From a checkpoint of a small transformer trained on Wikipedia: 730M tokens, 5568 steps.
Each number is 500 + 40 x the weight over its row's rms, rounded and kept within 0 to 999. Layers, rows and columns count from 0. Numbers have three digits each. The size before them is the row's rms in percent of the matrix's.

# down: layer 4 MLP down (transposed), 704x256, rms 0.103, rows 38-104, columns 0-63
# gate: layer 4 MLP gate, 704x256, rms 0.114, rows 39-105, columns 0-63
# up: layer 4 MLP up, 704x256, rms 0.108, rows 39-104, columns 0-63
down38 109:529501493466534440529466426507446443483482467507521529536528553546485472454504503495483584533612489486474494546493528506439471519547500468496503464486511511551516498474546456481487483491533417
gate39 103:438459503433503547484533405443506493543473483434541467612465485469417517492570466435537521526410483505396531468426524559512561471476553506518493474462496478521400525500540471485487463474493491
up39 106:455486533442511559512521443450420503451499584437509464422489450527449504509415539484427498460514405558465608520524549545472527548470525505510484508459467526510488572530483483530477489488427502
down39 104:461552494512564394551528531442471480462508471494461503459427485504556467591434524571493431454499481529485529538563473494489464491497447558507585454536414488517532472501386456568439487526562476
gate40 101:485508496525514492467551532470541570504476484456457511525514452508528479508509490452587456482529498498509542455444504515473611485455514533463515547473455495547402534546503541440441511506473552
up40 099:554425469477476514479461538522533482541449524503494506491481566414436531511579510458545443504486383551515493545527385484524528549501495577505485545493441457491477536392510440536416434494503445
down40 101:552521536505522515556472495494473472530538501520521528442558511522445440495489490516541500518480523470522527507529509518532476482596459496494519486517430484513504473513523512495497545528497562
gate41 100:465470436468535495572457525504544494540436514448490503466541449568541536607507500540506507467550562513553517531532515478519488492498447504495591516503475443532531559516516474452497470518480482
up41 099:445502461529565496479566463511514525511472487498516447502489473538533409501524543515547487464524476587494508510452467522497596428522471540519481475416535502431493514525491486492451475436486410
down41 100:543464453479487458522448532555483452514482552450518527479544554555475475510531490514514549563460520480578489491516516480487539460568508520516534458559494543449518562464499483555489452515475421
gate42 105:527534537544557447493450452556479522543440520482399554487537479503511526543537502452516495540497478487550493504458473499514521525527381470487503500498545472488515499477574530464489505484499508
up42 109:504424511474499471508442506515444509468463545517523450490451526486499598497516442537517558527483488481493508484535539532534484434469497450515452562500490464569466396544493536618534574570511466
down42 107:510496517483530485532551538519507447597489453421504504530469460516504602507456542509509491529468474540489457550456463498542555482503499439496474542497509559543489595456459473503541429468527469
gate43 097:506461485483469447474492541508510483512490552430543520441486575528504469552431523465461550466491505561538525467507497481573550477491506519560528551487462441469541436523560512465544487521461497
up43 101:496518434495465469477506458532514562521530474505540484487544530488478425458544497517479485559475587474438523585513483470511548469441503477484428476494517430511504492499488407537472505539499451
down43 101:480519486447504456509432537533450571524446464515454440483475499568507542516489492514515488502476534487474489540520517507447489471506491461509513528411487474473503536496429537473556487506500510
gate44 101:551483525443510459508541448553482557597529518469517451555462516481417506450559401493500504478544464464452541494505586541528463575520428521525548443518536539507456458484537491513474485563484464
up44 095:482492461533450476499477538539480586463516501489468524428465456556494501536504531531534443496520564481544510507469449528516554567440444541491461451470496453507460500500488433444528524474449561
down44 098:494519550504472426507487530474485469476449500466409427506490524448444538410489477501501479580503501519485540445553503538530440534529492427496532464558522496529489492487468506457486529556447560
gate45 099:509557505512575490489552491547506512480538439483499484524490484487520560579504475493534575457524474564489510472490585466616467463450548480508466482423474462477540477497517472493547505511435513
up45 107:470586586465541505418463464487504502473505437541473450505486496514477543534494509509490548555515499500502465542527527535512537518535507524503519590492505458480596519489481506498537547520532490
down45 104:521431555499456529480511536470501488526466449559459505438458471551517453471531452501440468517488525438535489466463478504533513500568455534486448490597508529483515502478438528539541554461539480
gate46 094:489498485451579464464460438503554401467503517499500508596484460445541453588517435510525503458493493479533521524514498539485461527462521597464500605493475542435501527493492471483501459472495511
up46 093:446512483492435561530492465476517490535437563527581549490493514505503551497488485467545490531532502470528594504548497501563524500562459497475481505512522511513456456538526549474481458521445520
down46 093:535527498511536466470518538484497492517530476481388463455460571503485519533522551545479514466480480474484455505489475499483445482448514569552594467468460472511548509473495517487473541514575482
gate47 101:526519520453473497529466470527460567521544516513503519441483471523541507541536497524518506473506515478522546518492518440491506461485509479441524521418499491472505498591525515508516560497466511
up47 104:568513511528442589488558446517446509506457433516563482530516519531532487529492474454576470453455597462570481457538556544522443476449498496492527489465479522494497492479495551460428517558523552
down47 104:514507503498511570465534499457515495417469469505603459507480562480486477411489511499542492482556475499519444399545491529498442502474529541514492450613539528573468533503548554440488502521516489
gate48 101:555498551543467473498515529578500498528502535431413431513516408512544545493502424457521618509549476502467498451552485505461508480465463523504537489501502480562493480582543517490500530573527566
up48 096:488466497490482503506521550461502518492469493482498493459493490465508492428471496529493516509513533508461457400524476547455514575451558493484522478589461582454544451570478396489517431490518508
down48 100:443462519475551492531525489537566569485507564536504559538532495521490471589527549452537500523486491456496431497469580447577532473526459521535487465508481480396483555508540531525493501490466591
gate49 119:523427468410517499616513483533430534500417598504537460474519537449518515484528528493543513486563458596462548495504497546506570545500472458503521503442491533400499482480567474493471441483425519
up49 119:471445539510528475483490550497550540570538513417520475519485523478458534463506493493510531471519521464496550508475473510552502506532520421527525500496466446458490459489482489609556491467496484
down49 113:485512522515562390548539455515499515536483533421468431541546522541479505496503511516535518547479491482477579462455496495469560559494482415551438559489482474492540511532526498454572440431494536
gate50 094:473520474520549478502463537572502483478495499438456490527563497470490517525463407500522611454503463539442570437492558544535560529539482515457457517525511402485530477455512504500520485536503485
up50 100:491477507492424511578496487482541488499432479489419454488500477469587521506465490550465476427451502492513515520505503431495432481560486509543460446544487487475523510512451490446497546540539417
down50 099:538460464572486520513489549486525484550470480461551516557569464519539475528506508458500529490526482513437481477519490493493562493507541465422517520510515487552484468459434451538501490535498495
gate51 104:388477432464417448527429574541499523502527505509484496475498557497472496494550466539489484508514375497504541443409515535457522539458508457513491471474520488531514519474545503501537444512532497
up51 098:498509575509512546456470516445457497469547440497492474418505454519411502422456530448512453514490475463509525499465482533506496551487431525497448498473533424504488483517502542557513580471562592
down51 100:529584527538553437499426589515503455496482490541482509425520533500521502494522524492506480523552502502536458471493508433478489486470481552524470524513512466426497436532518476536439541478641479
gate52 108:525455477496511430495511465515472488526508521469516522445511550493487528488544482504605507507611452534579434534431473512490510549471476463535481486486494457431418480462506478480560474592561494
up52 106:498538512475590520493557483468534515434473515493453536502495488463449488548479528450513563434407483495563525563526523515507490440524521522451487512462491395492546536518489459494517494425544530
down52 102:528614478481511538510450501492497424479435505465558493480553429518535486540470498518495537477515540477523446494491467545485477422529545434454516537543512459500504468536478441492564515424499530
gate53 091:487537494546507534505494502535534491435573509482494516504500493489513501532533465492500453481517456487564517468546539505453481462557513490488421498498471498509437519472478475508454415550461399
up53 095:509541556528528447533482487479506519459486516506566472473506543581531487509495491479495484531468529492458526530549497397473467509518521490529479496483547491464530494491480533564458526535511514
down53 097:457474571519434498533556479505494550550519551512485545435536502436489606573438494541455493501489552575505445453400495545516569531522471510511566519429510539492521497558476467486561504438500514
gate54 094:463524555500563496594465594478539517483483446552514445489567506515513474512488485503532496505471467524495531472479521484428500512502562500484468495445493514463471503451494486507440505475466540
up54 096:552510552509560457513499562531555456553486490492499499523570479531498525455503533419540498452498511485431481565495524553470493484455488499499528465535535427480562566514535501511495493564554466
down54 091:391496493434470580543516498463450489501484509487518519476468526496515419547459440599476497530466544559523528514525492520487462524549542491459453482504479543454445460465480470478526505505522562
gate55 103:585459534499425483500443481547465472535470480482499490484553500432532483474538591547492526465460517461582539499519489475547574541462499501518482503518506559571453470500581445509535538499491463
up55 099:505474499457435442509494619540533552558525541494507483448544539516518552483527482593556498500501521570471445513539510512508497522478444537472579501565509513459491550518511444493551559482538442
down55 100:499518529540434467487452570514464526560450487553499477459572469483509546470425471515479458521497451487500546486535426442548534480526530508501501601517410490593538514473499505498456529537492526
gate56 100:507471489502505461504479540541498536501461491479449465491497525535456422549503502521539511477495530535475555447430462479449493463519575492479473491503493580547541431521523486529500485460533539
up56 098:445491546493519495537568504475538566496416552470512518444515544484467572585487588484523524488526464579487519504530467541482420556556483431533490512406513445485521521510498522478580494458489435
down56 099:407451552548504481517541471504525562430452487461510508483465554523453501561516476525493488528520531551479572493546475536452503516470556494471490562508524463536541540505532507417462446427465472
gate57 104:500551502451530496517475462526404492473454480477468476482536555485461511472463483499538576522528547436538520517469529466433537557528506514524521509458474473536531487502580535485469569494467533
up57 099:553431514529491511480530516502511523543419571486537467457539465451475572528507501495541491478516485573444514557567447469427501505545543504491530427493478527445494527495537494478509425479455473
down57 100:417471448453559481579496433499426564518515590514588521536587507511492473418523423437481545482522476505420549460496466463474555532531478552549566509494427506510520459566451470505495507471470482
gate58 095:464347494489576471490486457464551521488484523467516550479504523555535455426464510442535496553469426598501473540447491475443516531523534503508564457504441492489470543460561540501464483492482574
up58 092:526491493458526554503529464428530506503532510517531563417480460450517508499535423411469450454466455496594544470582511438550509532569418521478479469501529440473575515556486517529578482471501518
down58 094:566496475497448531487517488485565514522466484487509565512542512525536560541540487494534594503457463502482480479482438465439590493512462559470492523482592439544422513502492447496559478505463515
gate59 095:512437509489565493503535506456494518538546528491522493514471474462569521525478495498592529420395503513480499504528440500431528424491493455556480458478479495511535518484555509488547478437578485
up59 092:502501510420512429535475468505470482489528527497517479438527478544564546488496507547536503471564434471382480554475514577466508479523553494514435591454530527529527507563495517497518461527595492
down59 090:428471465548527511548592510484490530511552511433538489515491531615443497453543521516454503530498535509449414569506496519505470446488510490461498495475479541464521550582473467564529555450491476
gate60 109:487472479510457542471539507526462531438417551434522564498490482473539507541485515480495458551484502483520530540553488494445549540490521482514511520483437456535561419550533506499533516552396522
up60 103:484536525504487504502518487575543481459537499514524527498449431482508433558462553549484514480543490440510502450502539497461539489464496539559476522493532529525546471454438539529525530520546487
down60 107:513507499459580510498507423454536466495553508558497487550491502435539412488541531512460503544486487522504485541534461477528485449515442479470545497478556528443525512458464529469499526516524578
gate61 095:482438540480550476499574468453515533499530528480452482493571515510522507517421529522530507563472445543480545527415491423415553517576554540501519528475388559520508483554566503499469431440499461
up61 098:555502482520452508438508459533502476505500464474572453440504541583497467461518437511446495455503520444465504504524485519496500525466537477447493507581581500465433476484481514484492551516541550
down61 091:476518467563460486495425548548475510491532501464572499474504492507518470471521467502470472470491520462496503515527464437476451517398550505468476389557518514559466458517420489463520486505517475
gate62 098:530489535479517436522498533496527529524531523452451487540472546430433507474482458501544499499492533497475436553492488491488448529509465528432503484496538418496580457537550535496513563573531555
up62 103:451541451445540564465524458437575483529469485486542410540484428511533487538512504465511527489463363533496480528503517558465540430500530456517509563444480457475475484490548612480498478475533456
down62 105:506473466502583476470495521478536505559495558421528433539480465457533554488537509440530545476477479436480490509501504486506460399452499457490471583424485456445526416521522550447566540499494493
gate63 102:522545545490487434478510602504493488543550493528510466475540525541483511490557489534527545501522416506527527575440494501569469556468497464506545562479438476540496448468542481461449440503471572
up63 098:548495453556551451449482483536489445476478597494563545440458499495509505571529534494474455449487493525505502450495527461549523515481538422461526479543499503491461515498479424417440468520458541
down63 101:494493480527534467528564545519587425534475424444526502571428494463513491537465472529533455522505451560484534513451484499461518549567488476444564485531508501562512576511541495475470451497565492
gate64 098:506475495501516577490515488551468468500495488445503531489415507424482435435447472566473526463440519513510519515547518422503506497616539507448439479516394488560542551525467555543530538457521475
up64 099:499484522518482464515553570419508429521482574497574493369476456477473556550584586497406493458462487481520413554465489520491481456518532477519439505470497448503520492546513480537523453582494538
down64 100:536438456486576483496447505506553449520524490481460495519524523526543479508514498500490517543495491563531523492441505495563496533496554497485495529512470458458514529502539508500479477442479562
gate65 090:442568436461593417464425524582463483489516568447503476531451558466526513560460418512484537448505483518453588487404521545568490533506468489510558506409484461527484474508492443475506507481453475
up65 091:501528482576465505450453557499530476552489464578512554567507543431522562604495505521501527518525479558473500463468478521553534554516482563463493522523523531456475509398470509497489509493552453
down65 090:479472520479475453495538507485468554392467465466445514467501478510485519428487517412511503503535531527512501483492480560433526515470443482465557465563481448480505526550601543532514483511509567
gate66 103:531484524486490471552509498470467480525520518439466479446579505431459536468553530437524477515496433562536509570441455497483522491529494487463523511432441445507552505498599484470535470489541464
up66 096:452490480483470522488535448518541519477476484535492520516425440484502518541487503523501511475530526474477572480525535510545497517516450501513462548528522540516492479536502503540487540499435528
down66 100:439447515448486571591533495510529492502464530508483489524432492513468579497497506476558499512514503514465587524493492465488511475550425508474495575521430482487506504516517479511605525505495495
gate67 095:541493489522559498453494449436491463440453496492533511420535505552491516535447516547487527463512512574495485487568476463496433455483446491492575596500570540470511549505513501524515508485466410
up67 093:518506566581451473485457520525528457502647415567571541450528559450500500482549489498516438425475513487533523633496448523487503474547522524509487483533434497507516513490486588528482552501530484
down67 091:501591472407509526441528497493446517463392588428465505556490439458505477491510487445485513528490504539415464429526567449470487558440525474520512508480517480458493489525450410483485473483534529
gate68 095:525517528490506452482515481484537456560515466510475446514454460492528514529512479441463562446482475630611529488545446520541552532551461489502492506451464515505540468516534471481515515528516577
up68 093:507515519488443621540447428479518514569501456494452492461494547535495547481473401527460452474427538416536484474504461541486434498526530411562491499554548451521518562493577452544490514463438486
down68 095:522484473509490461494470496494517508447548497474453546523481494458507518462524502520535493546408438501495520525472518478539482541514456510478559590555397514466491489444446579438568538432442469
gate69 102:467526455468533478466478475557467524553534524464541467587533561403434562453504481481463507505503583550439544532495514591457469528493515462498446458513512538495539415481526509560579478530497549
up69 098:483466401440579539433540456538531492513480480450496579448483504451492503495462493529483520525513471555553439449536547509497548477444570487489465567476463459501513541562500487515543481494501473
down69 097:480489574493529455505488513500513435566555487475470455526508523489465467515537503527504576560472527487494530477492491516516515563493441432498536530538506573495453559541592485475527544483561490
gate70 108:466480568508471482519504451432502458517496516496482449501436473512470558483454455482494478508529488540458481513500570449456552465475456447536521530545590447581501492508532544530438492479437490
up70 108:478536422475510494488507465571498506483499520603536577505568573472526502520580476489519533463521521515542561484469523560460489534439541564514518510534527552504560536484519464502531551566548426
down70 106:422522499497523501494424514512527464476474474430420485431437473486476461489500537550439526488464485529497493505561511505548495459490505482531565447504516464517477432487563522569488527555459458
gate71 095:497511447487579436515589461480475506514497584456491473493505518412561543522540512465540508539516483523556540476476492590543558522507503468487420508500501531554414497494575451522507480570514483
up71 095:477463549469411501550450552556527538521489367507496495481460483548494507457553433518507520417485529483478511506490480388495488491544476499501565530504468488438536444463469543494498464466492519
down71 100:434457520440493496523510502566473567486491523420474459508508515523531521585500416494543527443505555505529588521477516497546579390532466517508505517510461495541493496511524458485557463525496548
gate72 105:507440511470418478604503498527478537456471484482525475457530507515567486505515472522532544484550500547586566525517545466458535463502453473455496528474495546525441492544512471506480456470502451
up72 102:590483504432506478604417568548491554479462519502502451530449564494485508470456529457514544447503428516500536564521517519446481455523513450502548442470472486513541539451511485547511475456555477
down72 105:546563512582517546514510413500500548497463501482505522421460505488500526561494441500473501461488516470444530481517487421495468524524569486535519574480526523534495499535499572501482509503496497
gate73 094:473426476457495363491477492564493456578545435510527469477475501406458544491453556553414491491535483486466573432470500546546477522516448508580469490518538522439512466545532534507488508544495481
up73 089:507548470477528485483476542515563518485432472518484540547486507490509504492577471501520511560407481487499509510465502488525471509526472482551424572553499454583492504512481569498553538474552481
down73 090:429447440503508496491475461462539446560455520440511446517498543500551494492520520500495528501507517472460485572557503521460517467495491479482545591448491529430552465481497498442429489463412610
gate74 093:482527471451510531528580558542468529463501532528466576466562491508410454531518500471473509463423512521555469416487484423464476498460464514474510459518483552454496482521447501434538488490495541
up74 094:473454490513493542531453441621464567509504463468484576475519448524501462509537460474502500497493438511477480495454531522503531524512461489467593495524465510446441497502478485481503513469551511
down74 096:497492533485461516495477467405535487562522520422529466544452496506473493493477511567520529472587504508501529519523547553437455571499479519515527560482514519504474515444512486474496527507464511
gate75 103:455483486498510411450506498527492531499516565398479502515522527492497431593546455454436555466539511545441479481469509505591490509450492493487478518459493552495477427478553425421509506547475477
up75 102:486508468429553590483516515517575493526509518512476518577517509500551538512427461513459516511497544463442452527530466535466459481500518557535456484487452511528470456532493492480528554494559510
down75 101:502430463458504547440488550524459463502486519516458486612533491471669544555502597540467434457529507487419516496460567522519510469494478552518500506478537522540481532481529483477557513475521582
gate76 099:462477485513518471472422497514504516490529489515544536522541634502516490496448440553515535425491485544520509456575495469474512488484504438552505521480478534494543475458474433383612522538427531
up76 099:547503592498421505522510521553574458447584445554526525505426533444529461509584481448504496451439439468456547511497460462533434501572512500612524519462519504495547507508494530550539525540542432
down76 098:502569430501544516458580469462460530539450572396446481497511407506486518515507555415504502545479518499538469494528507500465470506445475531465505429490492488448476458540507503527528459490474570
gate77 100:499537422484530497540547483481500499505447523463444449510463504481505505500533425470618478497484524525495534451444517541453518534482544500491460501486443466474480484489544462469583433534546498
up77 104:472487506594562554482496437484527474534470450472525497411503486570560528504505482499501471539470519542419550452477613483540555478483503512460444435525529480560535523557483470484603527463505514
down77 100:447490579583525572460535455529555413574497500554499566439478543465530505483404468517540525520466432495533489533532566440569520498505490550474523443493518476509519514578468485549529554419460506
gate78 102:550522471532447523495429505490492497544460495452435535511494480483602538459565499434519466413497444448501552444483514488464586438454484486508471478509504444541498550544558516474478557480508452
up78 097:517442441562461489475494569430451482521446550508477584512476591546449507485521455496533488468520514484503484527542480443478479454494460484478561412522424440500531486432469566510417532444477482
down78 100:515396464512517482503571531506494557555513486486465506470480572489453540467490407571458535508462555546441490578494384551516492505494569498544458462489485454481479530454460520494539420477500493
gate79 097:549490463489497530544459490570494509568514493515472473449472473450477547522498437495511410400469460477416531536504536484444507457457548470490538458532508489476504503500518453480527469493505462
up79 096:450480550547485442632572529502418477543552543573430498525502519519535488441549467572535479514489565435562495561463534510481481452457492479530522459499522513472484480469475460512528517461500441
down79 097:494509503474454557466495521503529520518532558469532496556520534518511540377428483461487506511465463515517420511536499534429501428536449494516517467540474519407543524455607496493471473531547502
gate80 102:510476517476460492572527488519500573544471497463456525417503528487496527452470521512604493558546532530566542550458493545508527529539516502474474486421506443534483520437559517487535494566503499
up80 097:506589518482643507480454420502482510443521481537525501478522519426393501511505431495470522501564542515485520507543467423567508562542491471433578471462491526484563447523501556425506447512479537
down80 099:413555493477514489476459531536434495476458494474545450435524529490488525476515500487522510498530494549449487581479533427556512447593550509462439531439553485447511512497508568478496444472453521
gate81 099:540446484504566519505553497469468453473440462399460430515447552469462500466461520488546493563510532592420515476592519478500448511564451445552438496483500542541455497456523470507490460496479539
up81 105:542477588559431560479569517553525463552463413473501566507520486498535539422502471431531498548496500482489468557555500499449499497565456522451517495591461450455493566574503494474477517482455462
down81 105:540569520546470414483500545497530450533483568498560491537571517501473529559479549430554525428518507530507517487488502535497517450388539609443500499543514493471511532557507473539485509489461535
gate82 099:575525439403478478487520442550485510601522514454538477479513515463488530466482479511476491513545456562514516468521438498475496575471612503514439484436494524550463453511572473483489448548468496
up82 106:517569515550514451476460466492469502494496449459551553509544485508499434468489500480521565507480522474455466511502528423509554395513554472528535588626532447584470478509534515491508489527543506
down82 103:520506412439519529498542476603528503639444561445536501495508443455552482500391493519519536585521496508439509468535449542504541510460536518509483530492464538505475466481482504459534473527525595
gate83 097:546482452560489533543538573438511526509501510420488484515528518442506548529497504518466597438481555497491528528530470471495414459572552428535422563506507493496574535521573512508503545494545441
up83 093:550453515528546522514555485552483480519439477466482491513497464451496495523541467548506462524477524495536490459507468427501488463534571535585424518512474483541491523550538532481509497556546477
down83 097:516534442517422535592545498521499566458474530555550562521502456469472577530446517504556471467478561539545452491454551510523481482516491560441479483447501547528499550524510480509509517508481505
gate84 097:488542500453421471524506479519466593590563439509490453476548419544511519489564571510510546499529516513508476462445493555514605518452490516505473454486498505499465509597527458519458463514411521
up84 094:508474551555523482585556591550536565484469491534489467559538458492476502498488539450468468506516515509496463490454450557468485538542561561431495524383470469468556557480539434509431504482557479
down84 095:530529525458513503498423480484539482546503442505396493519533484499533472487519589533529504434520442494470512460517463533450517550456523455485497405509524489494551584541477471477487508517554574
gate85 108:467475495471490486594536525540553531461442490479531475552556549452483475520521489507486534508518528543473478546478495474533459556485411449547505441440471462584509498510527511497542470541470436
up85 109:443513502493480478532443555590475517514474495537534451515501518492498544516507510470572494466433527480469508547480519470614418542516518476524447549605524494591505575592487526550545502565465524
down85 107:487554467512534484524463452456535554516473476522476460552507405520502501507510466444518515544461514495462460541543446389587367460517530473519524513535534460534550513586453448504475474541495485
gate86 091:471545491509499527450514488483458500512447537498496444414492502515602579586498500570521524483426561515493495499492587576488477507513579468521475563431483530470542509578504437481525529447505515
up86 092:521504511536533558461479466472492504487410491418504513480521517490543549527542473520450508455501530483475532472498519424467499488521531499492440475457505513510534411507496463496506518523420460
down86 091:475521498464518468474501498514421458506474482580496456422472484505519447494441549496540525522475509419521501550478480547476480487479544478444483553457477541470489530526545583577455457454559549
gate87 103:465399516434456460444538553472452488495540500517480463557452472455529466489538500538458522496462477529492490495532491478574497519516518461537497489541503518486511482497508487514504537524510502
up87 109:521514537453457446500482484535496450504546522457431477446527508509542534507594537565500500558545598537437453474433493478521517577436568493529462424536477553484385421560500510525555421537475480
down87 110:442528504463466580431552475411534509503571470522532473469489531504555493543486477490514495470497418448531475520517498480515475486509492455519536511484567538561504536448431545467523573455529439
gate88 101:496524472546529498496590483431553481515455492495519491490512502455496469526536455431509559459541442512459446456507457483471459439484542511538514562506497549448500517509497510550509474479540478
up88 100:429530595471477489444531481509523453474454473496460497506475510452624533484478509468490572506550469585530467579533543452599464472497479468461464526439500445487512488455494501422450523483532430
down88 105:580485497453514516528529531497494506420560533493485510442509469522482385425438499448520468497440460507426529392474561492486492451473495517471508475472520494485478541559486460510572419474458524
gate89 095:525496522511490532475460522510452557577470409448507504468469466427476558559541458497541541522476489516478458494420588584472532516531400498449496564513572485480547516397514467462469528511576472
up89 091:462562496401539521429503471461562420558529472507504553526489441501522498485465469434504440497517504501515479475555476470489515570500590501531455522479493460505477518480609501494434497444449470
down89 087:533494477486489484554438514519496558522526492421513461569555482475416483526496551480569504507531432570482513434427547531436490444495419425441502502562551516571499515480516540511518480569438496
gate90 096:477572548553518484540469434560435522506498462465506477484544457473477425446427542455497517534469530472492523561470536546515528477485473464488542534494459491615542504443512562464480450525470550
up90 100:446529429544475459467511531468523463526499455462516490524473534512489411546518483412542428512497500460458514457501421488549512510533474511460539508583495477548471443492550480511533534528384485
down90 098:519505452493542496476507502482499522497470514491500551486461395535477530544539524510509434456468484531456496505437476471478557443498486551591497477482497527486526547566505493573562531558511502
gate91 094:536532601515527479527499453498499495536537488521469520461500462471516563558484521505585510554501493453524518498477473565567530557614533470512396558538442466508518531499509458537554516470540450
up91 098:529468461502480493546512536514483593450476523547596550474551547542444466450536494508481507546504466545381551569595566443534546508557549460476543425507551487475462467525521535490538519513472509
down91 096:429541464503552482547472494523517459543447513510438540561465418548572512564430481453507585491571476443497517453490535560474497557564462540542432572553469521517488538567494424498518463464566502
gate92 101:443496424497558514528443585566431405522495574471507539450424513496529454469522479499503508538469502422485475578457514430491505520485473459491570455500471490495464495467530476523478507561417551
up92 101:489480470465535563509475451480525558480458481510407516562460431548542378470491487541544455527482469494423525552557510511462528583499498450506511472384502516507562492481491528432498546496477543
down92 101:555503529445493497480588499507508468548536509540494520526503447479533519540460509494478447532464502514522469516492535543493456485554457618480532529475513466464506540485551476459489516522563466
gate93 099:451485521528572471479620513508540441465584492510439465511519501497489527458560434497553472559458501450484504488438549509550574516531528451581520575545464447507436513534484479459555527511468571
up93 099:461517516489469568518474472457553580497504431470484473464592499570420512462478538496455461479522502491545522472537530471525539512481459516505466510476536562467519495495536524420601526512499470
down93 102:524464513519488476491463485509490472455469524532535492575438529518521469486527438488485541466487542474396528524446482498482487461487527576413518481433558426523479517493523530572462485507551499
gate94 098:506428508556475472509543439521455571518508496496479561493484456555514529426548426417508560506526434520532441505412566454451468543465423502501476540500546452484472465458547516590515501468500524
up94 101:476491552501422496489504442542513444427461510435536549480463464523468481507509554533476554457535480484444516483504572459501520428424482424473451494564531534504491475487491540497477477490467453
down94 101:535566582510518471480460472494443482530519479461559463590534495465454485472492449542486516546405509526482579463477500507487477500505544475488459504537522511559504521529453477454466435486530440
gate95 091:412532485452480493529479476497484477506489428482520490466503537493584494517420516496481482521488500501473485478421532427526472442435516524620526499544437465581523524527521450492487512522496527
up95 098:534474517505544528526522447500507559525507483520458496482604480548485495487421507467559444525425417461381525467539498453514455492534543520539497467496421522532558524516489481521534476560557542
down95 098:510520497508504491511481461494532474460532521508560511436504541476578459531575413498503560516501564480537554495521461551496533588482531508442519501462537563465426464480462420520527457481508430
gate96 096:531505593511481533459506567479484533555522452462416461476519456422489405499476499515541478564486479441559535498500500534503566548481506577543476510501475468513516518545525552460555488490542440
up96 098:539507493446496525500477496500523452523489468506382536488471559442532514510527519481492523474531511459429483495500412455443545469506441493548507499458451531531539494492498539517468465549445521
down96 097:505531495556545457482553420539518524533474582478546473530552519417443582528455530501530480468485400561616524535492503487543495483492537450491519534378536468457510519465484479448533428448466493
gate97 095:502567468499609446510418578584480508577475458469539462540489435533465454486456481492518512466497495452535507512490496521432510468455502484506558542452500517497448554477500415450457499480519536
up97 093:530499550599513475551449507477429548472525433502484517453520569558572483459540546452537523490464473521497528560472500527493475516520447519514540479479506505496502533505502546490515523442509494
down97 093:536482490473510523497525453566444411558425441444467463527454545431506417517514443439522529495493422520524510519450548524516551485464441596536508536421560478532499457532456517534496497444540515
gate98 104:515488454478493537524529467462510544545476507455436424581463529410468495473479493503532480523507468457420472523510453581432470517496432465498496493480481526477510535503621510523464510447522489
up98 101:504487515522487564551558444482484489501542530525461499525570477508546524483464466479477444538491557539415493499540533470463506539513501513485527451529486522509555476445528536483450471465507484
down98 101:486493466508494528469550512517473477529544494458478500491421514470495493479512509545389514487487444555523523439516531482453457534442545478533476428510516540463535531529514465539473546460518571
gate99 103:539488490456545485465540548482447569480487513477470533417546511472519573482501461517475494499555530510513566489512485393448539497513483515499520466468451515490533497493523497433533483460413506
up99 103:537471427490509466474508526511427533509468504503508489452460521468466519542473477565555452495529494500506508501499506539512421504456514509509556467499506592508521456520510438422533438460498534
down99 097:560524474494412496473511435487497510493472508535490459532592393478472460552461544492486515552497500483480566484545428525539527528472508519488493544541533504493466489583467403490400512499468586
gate100 092:460439492481512453457479521555471520450433549505542514578512546490514549502550482485536579478506494503535527523470511450541494440448432484506488514454478476471503534433515473509491545491534557
up100 087:508547514493536545463539484488445485586529550517530472470469465513522463494547512511436423588527499481516560525562463463433560523525507535500534438586571574496522404504525475519485580578449507
down100 088:522462530473537484507455526468541518464414570492464545543528562521539426490442515622510520465436514453568403527460461529439487448388487473545541535467478510551483457469511471493493545529512447
gate101 098:508474456480534462483540548544547513565465504459469456546467479493602522537461461473451501494498487625558545486519518528459549483496524474413457472440513495601536492487552561548469479558513453
up101 099:518535509468414491530552478522473471503504573515470487447528483404458480538487532549552492496452505476568459517469513480451526524559531534480493501578517528431540477499523476477499459400482476
down101 100:528455521450502441427473475497480465495448569438471468537521472509500549509510494489504505523571548555515528503579555479503580541532545492411482500470490502477534467535490511523470441421496460
gate102 104:521552466439545506472458466550513473508449511519476565516519475469549476506503450491559549570489529566465513455493436515477496490512485441529459488521510491462504510484624466430551542586522499
up102 102:442460559519498547528554561510527531451476548477504512493510491568486476535434463478495490527541486466575485452490588570533439389398534490552514562457489522511557460506498531508454510511463429
down102 102:501477462489449484558553455512504541521494464478551578474506544496478502486553455548554452548516516463471530506471510517564437530448502486495518549492516551532494587511524455532474508437505549
gate103 095:410518600557497406483547526554517479428536571542497525509437439497490446564477440454529573448552517540510537509538487475526521550518439535484516520541457511549545487524510477509574391484497547
up103 096:444492520476528537492530481484539493487529500538564426495504480490510449451482438530448493552486437488511574552433566504545474471507519496540475594485500551499453475589497517550438535500457482
down103 096:606423408546501490506500474473528495559512481520449441432489467478494518459512522484523465509513563526495484507494511511475513420577480475512524437476518516471498494403510505513592515534486470
gate104 113:538518547481527411507510468526507571491472537488431506517437507462499484475501541487487491458468466483472597484481400399591475494493467472459500522490538437523532493483530551432483467477437526
up104 110:516460509468458540535461497476511524577522433513451522540454507485537507442509505546499505454495500471538463500434470457486492440496403466538514549510479506471426418513555532585563564471500512
down104 109:535574522399424530509498573507566479540518482496496484530488454436453505571500466480476547524516505466432480468503453558478527465598497470545513524604525522487552431509449542487530440504529482
gate105 096:570423480494486515548519512524475428468531466507556542555461567464442518515500505441415511407498499552439486475471472472503521449538502457485494540539560528422479528572563539566492458456470512